Part of a small language model's weights: biases.
Each number is 50 + 15 x the weight over its row's rms, rounded and kept within 0 to 99. Layers, rows and columns count from 0. The size before them is the row's rms in percent of the matrix's.

# layer 2 MLP up, 384x128, rms 0.101, rows 0-50, columns 64-127
104:28 64 37 30 48 65 57 66 45 43 72 41 56 36 50 74 89 18 42 57 40 38 43 60 42 52 37 29 52 83 49 63 46 64 45 45 60 27 59 56 54 52 42 45 22 33 57 25 63 48 71 60 20 53 43 44 52 34 52 54 35 60 35 49
104:48 13 61 50 51 37 65 44 44 84 73 61 59 33 30 29 09 53 50 46 58 50 44 61 35 33 35 58 41 29 55 55 58 34 64 72 50 37 49 42 44 51 54 73 81 36 37 68 59 42 21 65 27 60 79 49 27 37 56 41 58 56 60 54
133:32 45 59 84 46 64 63 56 65 80 37 46 69 55 65 50 42 74 65 51 72 24 34 43 52 25 39 53 59 55 32 50 18 45 42 63 25 41 63 50 62 32 44 49 43 46 43 34 42 36 22 59 56 49 45 37 43 59 40 46 54 50 59 71
134:34 55 52 78 42 37 39 37 45 63 68 45 86 69 66 26 33 62 62 51 56 22 39 20 53 39 53 31 40 57 23 42 31 32 50 76 49 31 51 57 66 31 72 65 40 41 55 20 58 44 44 58 39 59 45 55 60 40 48 43 46 49 20 59
112:51 42 48 62 36 31 43 37 46 55 64 56 57 37 54 49 62 54 46 65 44 61 43 64 36 57 12 52 39 25 32 72 37 44 62 32 39 75 61 13 45 53 60 59 90 51 61 72 43 50 55 73 38 54 47 44 78 42 34 56 64 60 39 86
090:35 42 53 48 39 45 56 34 66 43 31 69 62 65 34 49 51 46 56 36 71 38 47 44 47 44 55 60 72 24 61 39 38 26 87 86 66 44 50 37 64 15 55 50 75 50 33 34 41 50 36 49 51 38 36 54 62 59 60 62 55 59 48 34
115:29 01 48 63 63 29 37 55 66 65 39 63 88 60 51 55 51 56 39 52 61 28 55 48 50 42 43 70 46 30 48 70 50 42 56 44 61 36 31 39 62 50 77 35 43 36 45 73 57 47 46 61 69 38 27 64 61 61 62 53 65 75 46 76
086:69 44 36 37 73 81 28 55 52 63 72 37 52 38 59 35 53 72 49 58 47 33 48 48 81 42 61 80 30 49 42 45 90 60 62 39 35 60 38 55 44 43 73 35 62 49 50 34 67 39 32 29 72 82 42 52 65 55 32 46 48 66 37 69
095:58 57 48 53 30 34 52 49 81 40 60 57 30 65 52 10 22 60 63 42 51 24 52 50 54 35 36 56 69 27 44 50 36 73 67 53 59 53 62 59 59 65 41 60 44 90 56 56 65 44 55 53 80 37 32 36 36 48 26 55 57 46 34 70
110:45 50 54 66 63 61 78 66 26 41 23 85 63 68 80 56 57 89 50 49 34 54 54 43 45 29 56 50 64 63 31 70 41 37 38 60 49 32 11 43 51 36 52 57 47 41 28 41 43 54 47 52 47 48 53 90 53 51 55 20 49 38 36 43
103:61 70 55 50 46 48 52 56 63 42 47 57 45 18 68 61 42 47 46 39 65 54 46 56 26 52 63 26 24 54 68 26 76 55 56 67 49 81 35 40 58 44 70 17 41 55 61 35 65 45 36 45 59 61 47 51 49 41 23 52 48 47 31 50
127:24 18 59 66 47 36 46 77 39 48 47 56 74 61 55 48 57 80 66 61 85 33 67 30 36 33 65 40 41 66 31 85 68 50 56 60 49 69 43 38 75 58 39 42 46 45 59 46 63 65 46 27 40 47 29 63 53 51 75 40 50 66 23 37
080:35 52 53 39 62 79 39 66 65 54 55 55 50 77 37 53 55 52 64 50 49 36 71 54 79 42 69 68 36 64 60 09 67 62 41 65 45 57 44 56 39 48 37 26 60 87 55 54 50 51 47 52 47 44 58 38 59 54 26 41 55 39 50 46
100:60 60 38 46 53 33 58 56 60 32 66 40 41 53 47 39 46 33 64 25 39 29 48 43 45 40 46 54 15 45 53 50 75 69 69 48 35 57 59 32 65 48 71 54 31 66 78 35 74 63 73 63 25 49 23 42 48 34 25 50 46 45 16 63
110:66 38 51 13 45 44 49 26 59 51 61 73 54 28 44 49 56 72 33 63 57 54 41 68 72 39 39 41 35 34 37 38 54 49 61 26 63 57 66 50 51 46 77 48 51 18 64 55 54 61 34 29 62 58 60 68 63 84 29 51 53 66 80 59
104:58 54 70 42 46 48 34 67 68 71 72 86 58 57 73 30 53 44 51 46 41 38 56 73 34 57 39 29 30 41 61 71 59 49 70 66 80 62 59 80 61 68 42 49 40 39 63 48 65 38 49 55 41 70 67 54 33 38 31 73 41 75 24 45
104:41 61 55 54 62 47 64 20 74 68 76 48 51 28 35 15 47 55 52 35 61 44 49 59 51 55 32 52 77 47 45 32 31 50 40 44 34 28 58 39 43 51 58 53 66 42 47 67 65 39 26 58 78 60 52 48 46 59 57 63 62 73 58 51
121:37 47 40 50 62 10 41 20 65 56 63 40 64 42 67 54 49 59 76 61 65 49 45 76 72 26 29 64 40 44 06 48 36 51 51 40 23 65 61 39 45 43 38 37 59 36 50 44 28 46 48 74 48 59 63 47 57 37 53 62 37 58 70 81
084:42 35 62 32 28 48 49 25 57 65 38 69 92 75 50 49 45 57 68 34 65 39 56 34 42 59 54 52 50 40 53 42 33 33 79 67 56 47 40 26 67 22 57 62 84 41 46 43 54 38 43 66 33 47 47 73 57 64 64 52 59 67 45 40
127:51 58 56 71 55 59 61 54 49 50 49 70 61 71 67 39 42 75 58 63 50 15 39 26 33 54 59 33 61 63 47 75 64 45 44 49 36 32 48 58 53 38 47 43 54 52 60 52 55 49 25 44 42 61 13 48 59 44 66 31 51 22 40 57
109:53 25 55 67 27 57 47 32 48 78 44 61 77 59 50 56 64 50 44 32 57 43 53 58 52 31 40 56 35 54 12 68 81 32 40 59 38 51 44 61 69 30 51 37 75 43 26 57 42 43 36 46 47 50 26 33 35 47 88 67 40 62 42 55
085:45 47 62 20 31 55 57 22 43 30 51 33 66 64 62 57 44 68 57 44 56 19 50 36 40 58 44 60 59 49 59 42 37 45 74 71 67 43 55 37 47 32 82 38 57 64 43 26 27 27 36 46 61 31 36 65 74 73 58 43 58 65 56 48
068:53 42 63 33 61 51 60 25 57 54 65 58 75 61 64 35 62 61 75 64 62 40 48 18 50 33 46 62 54 32 74 58 59 37 50 56 39 27 12 49 44 51 67 27 60 51 31 66 36 35 36 27 70 51 37 70 81 66 67 50 45 57 54 51
140:40 33 49 57 48 25 45 76 56 76 23 56 72 46 49 30 52 53 66 51 61 47 56 33 69 17 43 55 29 38 36 64 50 13 47 39 51 45 42 34 55 22 55 51 54 36 52 46 43 54 43 37 30 46 55 56 54 60 48 67 66 78 69 64
127:28 23 55 35 29 41 39 56 70 64 42 43 76 71 52 43 58 51 59 78 61 33 55 35 57 32 27 52 25 50 45 64 39 14 61 47 13 42 47 43 51 16 50 42 57 41 49 48 24 48 26 29 25 54 67 44 68 55 50 74 55 52 56 56
123:30 43 60 39 49 21 51 33 38 29 63 77 63 54 67 34 39 71 58 55 58 33 38 33 52 25 41 70 52 35 57 41 58 42 53 50 48 11 51 28 61 59 57 30 71 70 70 69 43 13 40 47 80 47 37 57 81 57 66 49 63 87 61 51
106:39 50 67 34 37 38 62 48 58 63 49 53 48 49 37 53 56 62 44 55 52 44 28 47 57 49 47 36 50 40 99 38 52 49 39 43 38 23 41 42 64 60 42 68 71 36 37 54 63 18 47 68 56 23 55 56 58 62 67 46 41 53 51 61
096:48 60 34 46 68 55 57 56 32 42 71 31 54 61 49 72 56 61 50 42 38 34 59 30 54 57 66 58 48 76 58 54 61 49 29 74 45 28 40 34 67 31 46 55 54 77 55 35 40 63 56 63 51 71 62 47 68 14 63 38 32 54 42 43
117:25 35 60 49 40 56 61 35 49 68 38 61 91 90 39 58 36 60 67 51 74 48 47 43 30 54 42 51 45 62 43 44 43 34 48 53 45 50 42 42 75 45 56 57 73 35 35 43 44 23 61 35 24 27 39 73 54 74 64 32 46 57 41 42
096:57 56 59 91 54 52 35 50 34 43 89 69 37 65 47 49 42 41 54 53 41 73 36 34 54 55 10 31 25 61 40 57 49 35 58 70 46 64 62 42 43 52 41 87 75 67 37 45 47 70 38 66 48 68 46 48 39 43 43 30 38 58 55 73
094:34 46 52 51 67 60 41 54 60 63 61 40 40 52 45 37 59 66 34 65 35 46 70 40 79 00 59 80 14 81 57 54 74 48 51 59 27 38 33 50 27 45 89 33 26 58 44 64 49 43 39 49 56 80 47 51 70 53 57 40 54 58 69 78
071:44 37 78 47 64 43 33 29 60 84 62 34 67 58 27 38 42 60 57 62 45 36 36 32 64 51 38 52 40 28 52 32 57 34 49 50 35 28 42 26 48 48 50 59 60 47 28 83 47 31 46 59 56 44 39 78 87 72 54 50 42 50 52 66
098:42 34 42 39 57 82 35 70 51 45 15 37 62 38 36 55 46 65 50 39 67 49 58 41 60 48 51 52 51 47 67 52 58 60 36 57 34 65 39 67 48 42 38 31 34 53 75 86 46 36 65 55 62 48 11 57 54 31 64 39 21 42 38 28
117:45 44 46 69 76 23 40 55 32 59 62 56 72 55 26 50 26 51 53 57 50 27 25 69 46 39 51 36 56 35 35 66 63 38 56 38 19 41 53 40 59 10 65 46 36 55 51 45 68 62 50 50 42 60 48 49 42 57 65 44 42 60 50 57
089:41 37 58 54 44 40 58 14 41 46 50 75 55 72 61 54 41 78 46 54 51 44 51 54 70 49 25 82 34 41 47 60 43 41 65 63 58 53 50 47 41 28 70 39 51 60 44 39 41 26 23 44 91 56 60 75 73 40 36 42 79 62 49 64
098:68 37 53 74 74 33 54 65 59 46 68 35 47 82 41 59 49 30 67 63 52 43 48 48 49 38 50 61 51 79 55 66 74 36 33 64 43 48 57 30 38 50 56 52 71 74 31 47 41 58 66 66 44 57 42 36 55 25 33 37 75 28 36 36
085:25 31 54 40 51 59 60 03 48 37 33 51 76 38 44 41 53 57 57 49 79 41 56 43 48 58 52 59 62 25 60 46 64 41 66 52 67 34 48 36 46 21 67 49 65 40 70 58 39 43 37 28 49 38 33 71 77 67 65 30 44 57 53 48
073:35 39 68 52 17 34 44 48 73 72 57 52 80 60 34 45 44 69 53 73 70 28 34 34 73 31 43 48 31 38 44 35 42 28 60 52 47 23 31 43 63 37 49 49 68 67 39 50 39 50 46 72 46 46 40 87 72 81 54 44 40 50 60 64
096:47 34 52 36 37 45 43 35 62 51 41 60 99 58 41 50 26 58 89 42 78 47 31 41 47 60 40 43 79 25 59 42 44 34 59 52 56 46 38 30 84 46 36 52 57 46 45 56 43 46 49 42 49 20 63 67 71 56 57 46 58 49 43 41
087:33 48 53 58 51 45 41 49 50 64 40 44 52 42 47 30 64 59 28 54 38 37 72 30 66 18 61 83 48 92 49 66 62 47 75 73 56 36 48 54 30 49 93 44 50 51 54 47 54 47 37 43 55 71 24 58 73 59 56 54 60 60 39 62
103:47 41 54 70 50 39 28 34 62 46 90 44 35 57 53 44 41 64 55 39 46 56 45 61 43 71 51 49 46 36 61 57 32 54 47 67 63 28 63 33 28 81 53 94 57 42 26 32 43 55 36 55 53 72 46 60 41 70 44 42 40 31 51 29
099:37 56 50 43 44 21 58 37 57 70 57 49 41 53 68 19 24 72 37 63 57 68 30 59 36 53 43 58 48 13 61 30 17 43 38 17 48 27 79 48 26 41 45 39 45 46 57 69 59 69 36 52 77 70 41 60 25 59 54 74 51 50 72 52
094:62 50 40 35 50 09 43 56 53 47 44 17 42 73 41 40 42 54 49 58 59 74 38 63 35 40 47 41 65 41 44 74 21 45 61 42 44 51 38 57 58 46 64 77 66 62 57 44 72 71 27 55 46 47 75 53 55 53 37 37 23 73 75 65
082:27 51 44 33 68 61 35 56 57 55 72 18 41 57 45 60 55 57 49 61 52 28 80 38 76 08 52 93 31 84 53 47 50 50 62 49 60 41 47 57 32 45 91 33 43 40 41 56 40 47 49 65 49 62 38 63 67 55 47 25 69 55 66 59
091:55 58 79 24 49 54 55 67 75 44 51 45 37 54 32 18 62 50 46 48 39 15 60 28 55 16 42 62 54 85 75 44 44 45 77 45 40 47 46 44 58 70 63 48 40 56 48 58 69 36 49 65 38 55 27 53 57 50 63 54 49 54 35 35
085:28 37 65 63 37 29 45 15 50 46 50 64 58 76 35 54 47 67 49 37 70 48 52 45 67 41 35 69 44 33 51 54 45 44 69 73 67 36 60 33 50 07 63 46 55 51 48 29 32 39 37 73 45 66 29 51 67 55 61 49 60 61 38 42
088:31 36 61 68 39 25 59 36 55 56 41 78 61 75 34 46 54 61 45 36 77 49 53 36 48 27 44 57 52 42 44 49 39 26 67 75 54 37 50 36 51 07 66 48 60 69 54 46 31 25 52 58 54 56 20 54 69 51 59 51 54 77 45 38
086:47 29 67 33 50 20 34 46 59 66 56 70 60 55 58 24 36 53 63 63 58 09 29 46 57 41 21 23 36 31 51 35 38 38 31 25 48 35 53 59 69 50 26 50 69 52 54 53 52 57 50 40 69 50 54 70 52 72 52 56 49 50 59 58
111:47 55 49 33 61 35 70 33 48 47 59 64 48 04 81 36 70 48 76 43 47 54 33 69 69 54 35 32 37 28 66 44 61 49 29 68 30 35 60 46 37 75 66 41 72 48 62 53 31 43 25 60 36 60 55 53 56 73 50 43 57 80 61 47
097:26 24 63 70 53 33 57 39 57 32 61 73 60 69 45 34 23 45 48 52 66 00 36 30 76 68 43 60 50 52 37 46 50 29 68 66 45 20 45 37 37 36 79 45 56 52 43 50 46 57 54 74 46 32 21 68 71 57 67 40 75 69 36 55
095:58 47 35 70 52 61 54 55 41 63 59 60 56 53 48 40 61 36 69 63 47 32 42 67 39 79 37 58 53 81 55 71 73 41 38 62 54 63 64 58 43 60 50 46 46 39 46 52 62 44 68 51 38 60 50 40 46 53 23 56 44 87 21 48